Weights of a small transformer language model.
Size: 14 layers, width 192, 3 heads of 64, MLP 512 SwiGLU, vocabulary 8192, 7.77M parameters.
Architecture: no biases in attention or MLP, tied embeddings, attention and MLP in parallel.
Each number is 50 + 15 x the weight over its row's rms, rounded and kept within 0 to 99. Layers, rows and columns count from 0. The size before them is the row's rms in percent of the matrix's.

# layer 7 MLP up, 512x192, rms 0.145, rows 488-499, columns 96-191
095:50 72 57 12 54 63 71 28 31 53 59 50 61 47 41 30 61 37 50 58 70 52 53 25 43 34 28 59 71 53 38 30 50 38 20 48 51 23 46 61 53 59 42 81 51 51 54 50 67 32 54 74 43 30 68 76 61 60 72 49 72 66 39 35 77 44 49 56 47 41 43 38 27 51 50 61 62 54 52 73 52 63 78 50 49 30 30 73 34 44 47 45 34 51 44 52
097:58 55 63 40 57 26 62 55 44 54 53 78 86 51 38 43 48 31 39 54 57 49 54 64 23 57 30 53 22 31 42 74 61 45 40 50 51 72 46 33 39 51 39 63 44 54 59 42 52 49 39 23 61 55 51 28 35 63 54 75 44 40 70 51 57 17 28 47 43 84 57 56 42 66 47 48 38 37 60 55 43 39 58 49 49 61 48 82 59 56 38 39 52 45 33 34
106:23 40 53 66 55 46 56 20 48 53 63 46 39 30 74 56 51 19 41 52 43 67 41 74 42 77 36 47 45 45 50 81 40 53 44 58 27 57 53 36 40 41 55 60 46 79 43 67 49 66 53 07 56 46 31 68 29 32 33 36 33 45 39 55 46 32 39 54 50 62 65 34 33 52 54 54 27 56 40 49 49 05 64 51 61 38 53 30 44 60 72 72 33 34 52 74
092:70 58 71 47 33 52 49 38 40 54 49 40 42 60 77 34 32 61 52 72 35 52 37 81 53 62 99 50 56 54 45 51 69 55 87 79 63 50 46 62 58 31 61 20 56 38 84 48 47 41 71 80 40 36 52 69 54 42 58 39 07 65 30 48 56 60 30 48 44 57 29 53 34 55 50 40 49 73 42 42 62 61 52 53 43 36 39 72 48 43 31 49 76 49 55 54
100:55 38 39 53 49 45 36 47 31 62 89 73 62 25 40 42 61 80 49 48 47 46 51 51 26 55 51 49 41 56 13 29 68 61 47 66 52 78 60 43 40 29 51 44 78 86 67 68 58 49 62 50 51 55 59 54 77 26 85 30 36 36 32 52 52 48 74 57 48 58 48 51 58 53 42 58 54 41 55 54 36 35 49 47 29 60 39 61 69 55 41 11 34 40 50 51
095:33 42 53 59 45 53 60 63 63 66 39 50 55 38 68 42 32 91 69 56 29 17 48 60 26 39 66 67 58 45 63 54 23 43 47 46 44 42 46 42 38 29 54 54 68 42 41 45 55 53 61 39 72 71 44 65 46 52 11 23 26 64 40 45 54 41 39 74 53 50 28 42 66 38 41 59 50 58 57 49 56 52 63 66 54 50 58 62 52 45 53 17 12 55 59 23
094:53 77 68 67 66 32 44 47 54 53 53 71 59 57 46 37 53 53 78 52 46 80 67 58 75 60 28 63 31 60 29 45 18 67 58 66 28 58 34 43 86 66 33 33 33 25 61 64 30 45 66 30 72 70 39 59 60 52 62 50 64 42 73 57 55 49 57 33 56 33 53 31 60 66 51 43 49 43 35 30 53 49 54 48 52 57 75 74 36 47 52 40 68 36 47 63
094:41 81 32 68 62 70 61 58 49 50 56 48 84 66 62 42 58 52 25 27 34 66 41 57 42 45 34 49 69 60 66 54 57 38 27 62 22 79 59 57 13 70 23 32 74 33 49 65 39 43 48 41 46 42 59 27 69 36 40 39 30 47 38 50 15 74 70 58 70 40 63 78 54 47 63 58 27 37 72 74 45 64 35 35 46 26 44 41 61 32 37 48 41 46 61 39
087:54 43 61 20 56 61 74 54 57 75 47 18 50 59 42 37 22 43 40 57 21 39 48 41 54 68 39 60 58 52 52 25 36 47 69 64 52 53 29 54 49 37 23 17 69 55 47 37 39 53 62 32 32 35 40 61 67 42 53 55 46 40 70 58 45 72 51 51 37 56 31 38 54 21 54 41 64 57 61 44 72 49 46 28 46 39 52 48 71 19 56 82 56 87 54 44
102:34 63 65 45 68 46 57 53 40 50 61 33 69 76 65 61 25 39 64 53 54 46 38 65 64 27 38 49 35 52 67 52 34 67 51 47 43 28 36 46 47 54 47 36 55 40 43 34 43 68 38 66 55 51 39 73 58 80 44 73 66 47 43 40 58 57 44 65 41 43 46 63 53 27 79 31 65 32 51 62 70 37 33 45 59 62 64 63 52 40 28 34 54 12 49 69
086:49 64 31 40 59 49 32 63 65 31 52 81 76 40 69 56 28 25 39 53 57 38 72 38 46 84 26 45 16 40 52 70 31 52 51 59 57 62 41 21 44 54 65 40 34 55 17 34 28 38 53 32 50 50 58 51 52 53 77 43 55 40 72 42 53 47 48 33 35 30 49 14 59 59 57 41 67 39 78 52 71 70 63 51 49 51 45 45 47 55 47 69 65 24 81 59
097:56 43 51 41 52 46 72 70 21 37 54 12 49 44 73 38 41 44 32 23 88 64 60 48 62 67 40 60 38 30 54 45 26 31 56 43 33 49 38 63 55 21 29 73 47 43 35 55 51 32 55 59 54 71 54 44 49 51 28 42 77 44 60 48 58 58 59 34 40 37 30 64 54 63 59 60 54 25 36 43 45 39 76 59 25 68 39 46 48 54 53 64 68 60 64 67
# layer 7 MLP down (transposed), 512x192, rms 0.0701, rows 488-498, columns 96-191
092:52 56 42 31 69 49 56 28 35 55 72 43 34 77 22 56 79 52 35 35 74 51 55 70 53 78 46 53 60 57 89 44 32 84 63 48 64 47 51 36 60 38 68 44 45 54 38 70 28 72 65 43 40 49 60 26 66 42 42 45 59 50 79 60 32 48 30 48 59 43 68 41 62 21 43 44 60 52 59 64 46 56 46 25 55 45 38 35 71 58 56 56 41 45 50 50
104:61 69 47 70 43 37 51 60 50 62 64 76 50 49 44 39 28 48 77 52 53 40 58 55 34 44 38 19 35 39 26 57 26 33 49 41 39 66 59 66 57 57 41 70 57 35 39 31 70 60 32 70 62 73 51 56 49 43 42 17 29 64 43 60 46 42 50 73 49 48 56 35 18 50 43 18 36 65 57 70 90 32 37 87 23 21 25 37 63 63 44 49 27 59 58 34
102:76 35 28 47 55 61 44 58 46 63 76 66 66 67 73 63 59 46 59 24 37 19 72 48 60 56 64 48 25 40 28 56 24 57 33 49 72 68 69 56 48 55 54 50 55 54 57 88 45 45 36 58 50 70 69 26 49 67 55 38 40 56 48 32 69 90 46 73 58 68 33 29 70 34 60 41 39 25 72 69 37 40 37 73 62 73 40 64 24 55 62 61 33 50 52 47
095:33 66 53 54 52 41 58 54 71 63 56 73 34 64 63 62 53 38 50 59 45 32 51 42 44 47 25 58 67 24 64 82 44 46 23 42 49 62 47 47 46 78 64 47 43 38 55 36 40 56 43 50 68 76 23 70 52 50 29 40 47 47 14 42 23 42 59 49 49 58 37 41 50 34 32 42 36 34 10 30 45 54 41 43 44 18 27 69 21 35 40 53 48 37 38 49
099:42 49 36 50 60 77 49 42 62 46 63 22 85 62 45 14 46 13 70 63 61 23 51 32 40 54 39 49 39 66 40 77 53 37 58 64 58 51 61 31 36 61 50 53 16 37 60 41 59 61 51 75 56 63 43 63 45 22 30 40 50 55 43 53 33 51 66 49 49 65 56 34 61 74 45 29 45 24 68 41 76 25 60 49 27 61 38 48 32 62 65 73 59 49 76 28
096:61 38 67 39 47 45 42 26 37 41 60 68 57 71 58 60 29 22 47 66 73 62 52 25 73 83 40 74 54 58 55 47 59 44 39 69 57 48 35 61 54 56 79 22 73 62 72 60 21 53 33 54 39 79 55 69 56 56 39 45 44 32 53 20 58 38 30 58 54 53 75 45 32 54 66 41 57 44 37 47 23 41 44 39 53 49 60 14 47 53 27 50 50 36 44 59
089:65 18 29 48 37 55 39 64 49 34 51 40 43 67 71 47 67 42 48 76 35 60 54 30 41 29 63 13 54 33 69 43 62 54 46 48 58 54 48 44 37 53 59 57 57 43 44 70 49 44 69 65 39 29 75 42 24 47 40 46 41 53 09 19 34 36 64 63 60 53 66 62 58 39 48 51 50 45 74 43 55 50 39 63 51 39 56 59 75 55 24 34 36 51 42 52
097:56 16 48 67 44 36 35 68 63 64 39 68 48 46 33 33 53 27 57 69 40 39 47 49 54 54 56 18 53 54 45 57 69 47 62 38 48 65 46 44 45 53 39 47 57 60 54 70 44 48 40 51 31 66 59 68 74 72 64 60 50 16 69 41 63 39 47 42 61 58 68 48 37 27 55 61 19 34 60 40 77 52 36 34 83 84 69 49 53 32 27 58 61 57 57 40
088:52 46 24 43 22 43 15 52 48 59 58 62 70 66 39 60 55 34 75 83 56 22 49 41 61 52 36 32 61 50 53 72 62 43 28 43 50 28 53 56 48 50 38 75 52 47 66 51 79 72 28 41 47 58 55 44 22 60 41 50 51 70 19 52 52 35 57 27 55 51 50 48 67 44 28 74 49 39 53 67 38 58 31 43 29 62 70 65 42 68 24 52 58 46 42 31
104:61 69 38 51 49 19 16 24 67 46 70 24 45 52 57 57 59 85 44 38 48 52 70 39 24 64 27 81 46 45 37 41 53 35 43 64 22 42 39 54 56 25 60 48 29 57 52 54 34 52 39 37 69 39 35 59 48 55 51 52 39 51 59 65 63 22 54 58 65 64 57 50 36 56 86 48 80 66 41 54 39 67 68 66 33 35 45 62 37 33 34 59 77 24 60 43
091:41 74 49 33 74 37 75 70 68 60 40 71 66 46 34 68 47 52 54 43 66 51 54 27 31 64 73 29 61 40 56 25 59 51 37 71 37 58 62 46 56 72 52 76 62 69 60 48 82 72 52 32 58 27 78 27 35 48 51 50 51 35 72 55 43 59 51 38 45 35 64 41 33 41 39 28 71 53 18 64 39 48 57 55 26 29 55 54 34 34 38 23 36 50 51 38
# layer 7 MLP gate, 512x192, rms 0.14, rows 489-499, columns 96-191
110:48 32 47 50 38 45 39 46 45 71 54 43 48 35 56 43 67 74 54 57 48 75 30 43 45 58 59 55 74 42 50 52 34 56 56 49 57 51 60 23 23 53 55 67 30 51 54 30 45 61 57 90 54 41 41 36 74 62 44 71 35 34 52 58 82 40 27 44 51 43 78 37 43 69 45 67 40 68 42 55 69 29 64 29 48 18 75 53 56 47 39 44 65 66 35 37
105:47 46 70 51 43 69 37 69 51 68 57 43 60 40 71 66 44 53 91 63 50 40 71 64 34 56 39 48 28 62 40 34 44 60 36 61 71 41 64 42 24 54 71 77 41 28 64 52 48 61 36 65 58 61 52 41 44 73 54 40 38 49 59 46 75 47 75 47 84 58 46 36 59 26 63 62 38 16 34 99 63 46 40 72 77 69 36 54 39 58 53 21 68 36 50 47
098:51 70 65 72 48 49 54 59 64 59 49 70 73 66 52 69 60 43 33 55 66 54 51 43 47 17 30 49 61 41 38 51 24 75 67 58 76 43 42 28 72 33 42 34 42 41 52 70 54 48 37 44 35 54 54 72 45 59 43 29 70 79 42 44 51 68 62 59 16 47 37 45 38 40 47 46 34 38 45 43 86 18 68 64 46 51 67 64 64 59 42 48 33 40 46 53
100:49 51 56 65 61 78 66 56 69 88 69 65 36 48 57 53 67 45 69 51 69 38 56 51 27 39 76 42 62 91 47 52 42 69 31 80 67 55 43 26 51 54 43 74 36 53 72 71 66 52 37 57 43 63 46 49 45 17 49 44 32 33 73 43 49 61 37 38 21 63 47 61 76 52 48 42 33 30 41 34 73 29 19 79 51 53 52 47 44 68 58 50 57 41 59 27
094:56 37 42 22 28 48 53 67 69 48 57 61 53 70 41 74 39 48 62 36 40 53 59 53 53 56 47 34 48 62 10 57 39 42 66 54 54 46 40 68 45 53 57 53 59 56 54 31 32 40 41 56 40 55 27 54 77 78 29 44 32 25 52 41 86 68 50 65 37 33 58 75 28 71 52 40 44 39 59 54 26 28 69 29 39 60 59 45 62 32 46 56 53 55 21 46
087:44 50 61 60 41 57 66 67 67 51 43 24 54 41 48 45 38 37 66 58 73 52 22 48 60 47 49 51 47 73 74 70 61 76 66 46 59 71 31 49 49 71 56 55 57 42 45 31 68 57 37 53 64 37 54 48 04 55 51 63 63 56 32 38 45 54 37 66 61 52 48 62 56 47 62 65 42 46 68 52 56 38 37 27 57 45 77 63 46 61 33 48 35 49 56 44
097:33 64 59 78 54 19 41 59 61 44 27 65 67 48 66 56 69 63 54 44 41 51 50 52 30 59 35 01 70 55 52 48 51 45 27 51 44 43 42 32 46 39 45 42 30 43 54 51 42 37 36 60 41 30 44 48 51 71 71 48 53 47 23 25 55 45 60 33 62 49 41 73 40 64 46 37 24 78 58 67 78 37 74 50 74 33 48 37 59 54 51 55 43 40 62 49
090:06 74 50 54 60 60 56 30 36 69 46 64 61 49 47 36 25 58 27 22 59 62 48 47 57 46 48 59 51 66 45 32 43 52 44 43 08 26 71 59 55 56 74 68 31 72 60 45 46 51 34 41 64 67 52 48 69 52 44 71 41 58 45 62 51 42 43 55 31 63 53 47 61 41 81 29 39 50 36 45 42 39 72 19 78 47 47 60 65 50 64 70 46 42 27 51
104:63 27 43 60 48 75 50 57 54 57 33 54 44 40 67 33 16 61 50 55 43 47 34 70 37 59 48 44 24 36 41 59 30 32 73 20 57 31 33 51 41 29 42 61 50 49 78 30 77 51 55 53 75 51 43 65 46 37 21 49 38 49 49 52 58 26 48 47 53 53 51 48 21 41 27 65 61 67 49 53 41 62 79 73 56 48 45 30 50 48 58 66 29 31 26 46
092:74 54 33 58 62 66 34 53 60 59 48 70 37 54 41 75 41 28 33 44 29 32 44 69 38 67 49 28 37 67 54 65 36 62 53 40 63 54 54 37 68 21 44 33 50 57 32 36 28 60 40 76 60 61 22 64 50 69 69 81 46 61 36 41 49 48 57 57 19 52 37 42 66 29 56 32 85 33 33 48 56 37 34 37 46 71 49 38 71 60 56 21 53 50 68 49
101:40 69 65 60 29 28 43 88 54 51 38 48 49 74 32 18 48 56 62 62 48 63 24 43 51 46 53 41 20 46 51 37 36 24 70 30 49 41 58 64 23 66 34 39 65 64 63 66 55 50 45 45 60 63 25 41 40 82 57 65 49 43 53 53 64 60 41 40 65 69 69 56 42 61 46 55 46 61 44 75 35 31 57 72 06 31 56 61 57 59 57 45 27 24 64 74